config.toml
n_layer = 9
d_model = 96
n_head = 3
n_kv_head = 1
head_dim = 32
d_mlp = 256
vocab_size = 8192
activation = "swiglu"
norm = "rmsnorm"
norm_place = "pre"
norm_eps = 1e-05
positions = "rope"
rope_base = 10000.0
rope_fraction = 0.75
qk_norm = false
attn_scale = 0.177
bias = "qkv"
tie_embeddings = true
parallel_block = false
init = "trunc"
init_std_qkv = 0.0438
init_std_o = 0.0
init_std_up = 0.0438
init_std_down = 0.0
optimizer = "muon"
lr = 0.00516
lr_mult_o = 3.0
beta1 = 0.95
lr_head = 0.0101
warmup_steps = 200
schedule = "wsd"
decay_fraction = 0.385
decay_shape = "pow"
final_lr_fraction = 0.0
batch_tokens = 32768
seq_len = 256
doc_mask = true
z_loss = 1e-05
train_tokens = 118600000
steps = 3620
dataset = "wikipedia_en"
Each number is 200 + 20 x the weight over its row's rms, rounded and kept within 0 to 999. Layers, rows and columns count from 0. The size before them is the row's rms in percent of the matrix's.

# layer 5 MLP down (transposed), 256x96, rms 0.213, rows 34-67, columns 0-31
084,205,188,212,177,203,190,201,196,194,179,211,219,201,207,220,171,201,227,184,160,163,229,196,216,195,169,198,186,211,184,153,207
115,185,205,251,182,186,192,179,200,195,214,216,213,170,239,194,217,208,195,220,245,221,212,217,224,243,212,180,210,171,191,179,206
099,216,158,223,193,150,184,219,189,210,228,224,205,220,206,250,189,211,203,201,206,206,173,211,216,187,218,167,196,191,233,203,180
090,201,213,236,169,181,212,197,166,192,195,195,200,186,231,188,220,215,199,188,182,206,212,193,214,187,237,179,199,193,167,190,158
109,222,197,173,201,221,221,206,195,215,222,209,212,254,215,181,195,246,215,198,205,210,200,197,227,208,201,182,201,229,202,195,217
100,182,188,190,211,198,201,198,177,239,229,214,185,243,158,211,220,201,231,174,222,226,210,180,230,220,214,158,207,207,164,216,180
082,183,190,218,199,186,194,191,211,142,182,209,180,197,169,187,195,221,203,188,191,197,196,221,198,212,230,178,191,198,202,240,191
101,205,169,191,227,168,213,206,175,193,231,210,177,198,201,235,213,165,188,165,198,161,222,209,197,169,216,194,171,174,194,199,187
101,208,191,204,202,193,171,205,199,162,188,199,242,172,205,196,203,213,188,211,205,227,192,166,187,223,226,208,211,186,177,243,183
100,208,200,210,206,191,217,182,202,200,184,198,200,185,234,174,186,212,248,205,198,229,187,198,219,216,213,168,182,238,208,231,217
109,184,208,207,195,171,211,184,177,208,184,217,203,191,219,235,191,216,246,207,154,188,196,225,195,183,198,191,197,213,198,167,191
089,195,159,171,198,196,199,217,170,223,209,206,172,217,208,190,189,215,186,217,175,187,209,242,185,212,204,211,247,189,222,177,218
091,212,252,182,205,219,202,190,193,199,262,205,182,216,164,188,195,230,229,225,182,187,185,219,179,181,163,174,202,193,198,181,224
101,194,212,227,202,198,224,222,209,224,172,202,188,232,215,195,195,172,210,185,177,182,178,210,187,207,184,163,222,204,196,223,188
092,174,201,202,187,176,187,195,228,208,165,185,187,182,217,193,174,210,192,201,219,235,193,198,196,208,172,171,166,182,208,159,183
099,174,194,220,169,201,219,219,198,185,218,215,228,248,196,153,211,199,174,197,195,206,164,230,241,188,224,224,217,191,193,212,188
115,221,196,179,199,201,199,197,205,195,198,217,197,187,186,229,211,214,231,159,201,180,195,217,206,216,169,203,221,207,182,211,238
100,206,235,216,154,240,181,164,208,170,189,201,173,189,222,230,193,188,224,187,226,168,214,179,193,218,192,193,184,258,213,210,213
024,186,185,205,208,170,206,181,216,191,182,222,187,182,193,226,191,185,201,225,206,176,180,211,196,175,182,190,190,265,185,253,218
080,207,193,200,214,220,181,207,194,189,230,167,184,181,196,188,212,212,212,202,209,219,205,213,226,151,247,241,210,209,199,175,197
103,202,165,205,171,175,218,172,181,204,201,206,221,217,192,260,202,196,228,210,214,215,191,174,217,189,190,254,195,213,206,225,183
105,210,210,198,214,244,186,229,180,201,209,220,198,195,233,176,212,201,176,182,213,200,193,203,171,224,234,224,193,184,201,167,216
077,192,184,178,195,193,207,193,202,229,197,209,214,204,213,194,182,178,194,179,213,202,217,237,231,180,180,227,198,190,189,158,174
095,225,226,217,209,222,204,190,176,193,230,192,185,195,177,226,216,213,214,231,156,206,200,173,213,197,188,197,181,182,178,190,152
092,223,210,219,174,180,210,198,211,164,156,179,199,211,221,217,177,167,180,180,200,175,205,234,206,189,186,192,205,220,202,238,183
103,193,219,187,156,212,187,183,212,200,219,232,170,191,181,249,198,196,202,225,178,217,222,214,223,191,175,185,170,221,192,215,165
096,196,198,182,173,229,202,197,235,188,240,214,195,204,210,208,205,211,200,209,213,238,197,181,202,227,213,201,199,214,269,163,199
081,182,187,222,186,180,200,205,176,233,190,206,228,208,210,178,185,180,221,193,197,204,206,203,160,237,205,203,204,180,180,116,215
106,193,208,231,219,208,173,190,223,205,183,198,177,182,202,205,195,212,199,170,200,211,248,213,201,234,238,218,206,172,185,161,230
097,212,212,205,184,205,191,189,189,154,192,174,174,214,165,170,203,214,252,208,177,184,224,188,171,246,214,182,224,198,196,194,211
097,199,186,190,183,223,206,200,197,155,182,174,214,223,178,211,215,159,212,200,231,170,201,225,200,215,210,194,231,197,215,256,181
091,199,207,193,202,220,213,207,224,220,220,185,205,201,202,237,212,222,174,161,160,194,220,220,210,159,192,231,204,198,219,150,198
109,230,188,216,187,209,196,176,206,217,195,206,184,238,189,186,159,233,206,226,150,207,263,199,186,160,191,225,206,216,216,226,213
099,179,210,204,157,224,178,204,203,203,206,211,194,178,198,256,202,179,181,198,198,168,201,207,199,186,190,201,223,202,169,236,227
# layer 5 MLP gate, 256x96, rms 0.209, rows 35-67, columns 0-31
111,198,226,232,219,216,196,223,192,206,192,204,219,208,191,238,176,205,220,199,230,190,176,229,214,217,175,217,205,195,235,214,148
104,178,216,208,213,221,210,159,239,223,225,198,224,170,172,199,183,200,230,207,172,197,221,195,174,193,223,197,223,174,203,229,219
089,196,182,164,212,213,209,207,198,169,192,206,197,202,202,207,213,234,172,187,192,191,185,177,227,231,214,246,202,209,200,185,204
116,208,188,190,201,183,167,148,213,154,191,223,190,221,174,197,198,187,182,197,193,199,215,207,218,212,208,197,204,221,238,213,199
099,214,173,176,184,223,171,216,189,200,191,191,211,185,172,249,152,186,204,190,173,193,185,215,244,217,178,206,210,187,219,192,208
088,182,196,174,178,188,195,190,230,168,205,195,180,181,227,216,199,192,222,217,207,170,208,226,196,210,196,177,207,224,207,218,216
095,218,204,185,210,203,188,172,169,230,210,207,177,205,197,221,214,208,186,200,176,215,164,219,210,187,211,173,153,231,200,178,227
097,179,212,190,219,202,201,188,165,187,267,183,208,187,206,175,200,204,215,181,186,213,164,185,220,214,201,166,191,179,226,256,180
098,244,181,173,226,172,166,186,159,199,208,190,230,184,212,185,203,232,226,218,201,229,201,235,224,215,216,172,174,203,221,191,223
121,221,193,193,231,174,209,192,192,224,225,201,199,151,166,217,248,211,242,181,214,210,172,207,195,184,223,177,221,216,214,190,219
082,186,234,197,223,229,196,204,170,157,221,212,209,214,209,217,213,200,202,196,243,246,205,197,193,206,218,218,180,219,201,192,187
090,199,167,203,211,241,225,217,163,218,198,201,190,168,209,205,176,206,191,201,219,210,219,192,209,195,171,212,227,223,209,136,183
094,239,180,225,200,192,199,218,188,219,200,180,185,220,183,208,202,185,210,192,186,142,201,198,201,173,216,158,217,207,200,230,197
084,188,157,202,222,175,202,185,234,228,204,209,206,217,190,190,205,195,230,218,194,196,204,201,156,172,181,164,208,202,182,173,193
112,172,200,207,208,205,221,182,205,192,200,220,187,198,199,209,203,213,222,213,199,204,184,234,166,210,154,210,185,205,191,222,175
108,202,210,225,213,198,178,162,187,198,211,212,212,208,177,247,215,229,255,192,201,219,218,197,176,193,206,218,178,219,213,218,178
102,195,202,173,230,199,211,211,179,195,210,212,235,209,198,186,195,182,161,212,187,217,214,232,203,190,220,182,178,184,205,189,197
024,181,180,190,169,201,216,244,191,171,192,196,170,183,185,236,196,208,243,228,231,202,209,244,197,200,180,195,227,199,219,206,203
070,194,196,174,173,216,206,215,195,226,172,205,164,219,166,205,215,215,210,204,192,178,179,213,203,218,180,211,192,195,185,201,213
110,205,197,213,184,185,181,206,201,228,211,228,172,194,185,206,193,162,240,220,208,197,214,202,215,189,187,231,216,204,210,255,213
111,212,194,214,203,226,174,224,186,210,210,197,188,180,191,226,209,212,199,217,182,204,168,223,211,168,194,190,198,206,237,178,242
090,183,224,207,191,194,188,193,208,205,169,173,198,217,197,185,225,229,202,223,191,191,217,197,227,175,181,191,207,186,187,198,223
081,226,215,191,211,186,185,214,163,228,178,223,211,205,193,188,164,216,235,199,221,177,214,176,196,203,182,170,196,223,203,175,197
088,205,173,211,208,181,212,203,197,205,188,194,211,174,214,253,202,188,226,206,215,158,197,210,212,197,207,193,233,214,162,216,247
100,225,224,195,203,242,179,205,198,213,224,233,203,176,199,206,191,181,218,209,225,195,203,201,210,190,206,183,239,217,200,221,162
098,193,233,227,206,185,181,188,178,171,220,204,188,218,215,172,201,207,220,177,195,233,212,201,196,219,201,206,171,197,179,185,223
087,188,192,200,185,179,212,218,195,207,161,209,196,219,189,224,199,207,207,191,219,174,198,206,228,170,203,205,180,193,217,191,206
105,212,227,191,225,199,203,208,212,179,222,197,207,216,198,192,190,237,220,188,183,208,212,235,189,182,197,241,211,184,189,190,187
100,206,177,224,221,216,186,212,178,206,204,199,197,184,167,228,219,195,222,222,198,213,212,175,162,223,174,170,191,183,198,184,240
104,232,184,231,207,224,233,190,204,222,192,211,149,176,177,206,229,223,198,163,208,202,202,202,176,194,205,206,200,229,185,241,225
098,209,183,184,197,206,191,200,185,206,196,190,188,220,166,157,217,198,240,216,230,223,189,199,194,199,234,161,134,204,234,217,168
105,202,204,189,191,182,188,189,155,229,224,201,189,204,194,203,184,194,186,200,236,190,222,192,209,174,203,195,191,249,229,186,214
092,211,158,178,200,227,209,193,181,204,219,207,218,210,175,177,228,217,242,211,209,190,202,190,222,177,176,189,144,218,213,187,186
# layer 5 MLP up, 256x96, rms 0.22, rows 35-67, columns 0-31
113,187,222,185,158,180,223,230,197,163,209,215,195,181,224,195,195,171,187,184,165,207,222,196,229,179,237,203,192,209,221,184,210
098,197,184,203,209,192,190,226,187,198,220,212,175,203,230,212,170,203,210,176,194,165,194,184,198,180,172,220,201,201,202,168,210
090,170,161,175,226,195,167,218,203,182,178,200,186,203,191,196,194,203,183,182,216,203,204,208,202,180,177,203,198,227,223,232,216
103,211,239,225,204,209,162,169,193,217,220,193,160,188,183,231,168,171,202,203,203,179,216,197,211,183,174,193,180,214,227,214,197
094,174,216,166,211,203,211,209,237,214,221,178,182,153,208,170,185,211,234,191,212,210,180,163,188,202,194,171,145,185,183,162,198
093,211,182,211,235,204,212,236,207,223,182,192,197,200,250,195,200,200,208,253,217,228,184,169,219,197,194,202,183,187,209,207,206
098,226,225,226,181,225,213,187,208,209,219,200,210,162,221,198,214,222,197,194,197,200,161,184,203,188,209,196,204,187,179,181,213
095,217,188,196,192,206,202,194,177,234,259,189,205,182,184,200,230,202,180,183,172,193,203,183,176,218,177,174,200,161,201,235,185
103,171,207,185,216,199,181,200,213,209,206,199,195,211,223,210,217,214,206,164,204,217,226,219,175,217,208,183,202,237,188,230,169
112,198,169,219,184,183,191,194,176,204,178,194,185,176,182,218,207,187,255,196,212,201,220,182,180,195,231,203,225,193,241,203,230
069,188,209,183,194,191,195,187,206,151,194,213,197,225,203,189,234,218,179,206,209,212,176,191,222,216,221,245,170,205,213,176,195
089,186,209,216,166,183,214,228,160,184,183,194,231,188,168,156,193,189,190,195,208,163,220,187,212,214,202,242,227,188,183,174,205
099,249,197,226,188,237,188,181,238,234,219,185,202,212,216,174,196,197,209,206,206,213,249,179,211,178,199,183,201,206,190,183,223
092,194,203,208,195,180,199,202,206,206,213,195,237,190,175,191,185,201,191,202,200,210,211,178,159,217,187,194,183,189,217,210,212
103,188,207,217,226,178,170,174,170,206,192,212,163,185,209,217,209,198,207,232,183,240,189,223,187,169,195,192,205,211,181,225,208
115,232,197,206,205,148,198,207,187,177,183,188,189,170,163,190,214,192,218,208,223,183,180,201,219,202,221,189,224,205,213,222,202
101,204,213,222,206,156,178,202,194,183,213,194,211,233,203,196,185,206,191,200,196,188,175,221,181,169,226,225,216,155,183,177,198
026,196,177,200,171,190,235,214,215,176,207,185,184,146,182,221,212,193,180,175,196,198,204,220,210,210,166,216,189,209,199,178,205
076,195,236,195,161,215,200,214,186,190,198,181,190,198,197,198,168,211,239,199,191,186,208,181,202,226,206,193,178,197,185,222,213
101,219,197,157,142,222,185,193,210,186,186,205,181,191,183,215,179,198,231,199,203,190,184,210,193,209,186,193,186,193,196,191,189
106,226,207,243,231,221,148,205,165,198,201,230,195,196,184,207,197,213,221,220,209,219,188,221,175,225,217,200,190,171,188,191,179
089,164,190,225,145,220,209,214,193,200,225,194,201,186,165,219,198,229,223,217,214,225,189,211,203,177,194,189,211,243,206,192,204
084,204,233,232,221,211,173,219,170,144,202,182,167,236,204,181,172,178,189,196,182,207,183,190,212,231,216,224,213,186,206,210,199
096,194,204,186,205,183,194,189,184,193,197,204,215,196,194,239,190,214,197,204,202,181,205,223,179,199,213,173,224,193,220,194,222
107,169,186,199,180,207,181,223,198,169,217,194,193,227,190,205,227,206,177,188,220,186,189,222,172,200,216,223,237,191,168,181,176
095,209,228,191,199,191,150,184,176,206,178,199,197,218,197,235,241,175,240,216,190,175,199,233,205,199,191,187,192,186,156,201,223
084,204,217,207,242,249,211,200,189,219,197,171,220,194,185,178,211,209,194,224,236,204,217,201,210,187,200,165,223,216,212,249,215
100,210,230,189,208,231,219,185,204,176,199,222,146,209,204,213,168,152,191,207,205,213,200,184,193,215,212,211,169,198,200,222,147
098,196,193,208,216,214,188,206,167,193,197,197,175,184,231,221,225,230,221,182,182,170,184,200,201,192,207,237,231,246,183,201,223
100,195,228,173,189,225,230,209,175,244,207,188,210,197,206,187,209,192,214,179,217,239,192,188,171,191,217,246,189,220,224,196,219
102,206,181,237,177,189,193,210,224,193,149,199,215,213,181,209,160,210,222,220,224,219,158,220,201,206,202,204,201,186,182,214,176
106,219,196,176,207,212,205,198,199,198,218,173,159,217,238,197,240,175,178,177,217,226,223,210,202,170,225,168,185,233,180,215,193
090,160,205,224,241,205,198,169,204,231,203,218,177,187,199,164,180,212,189,185,199,216,200,176,208,204,259,233,227,218,232,229,176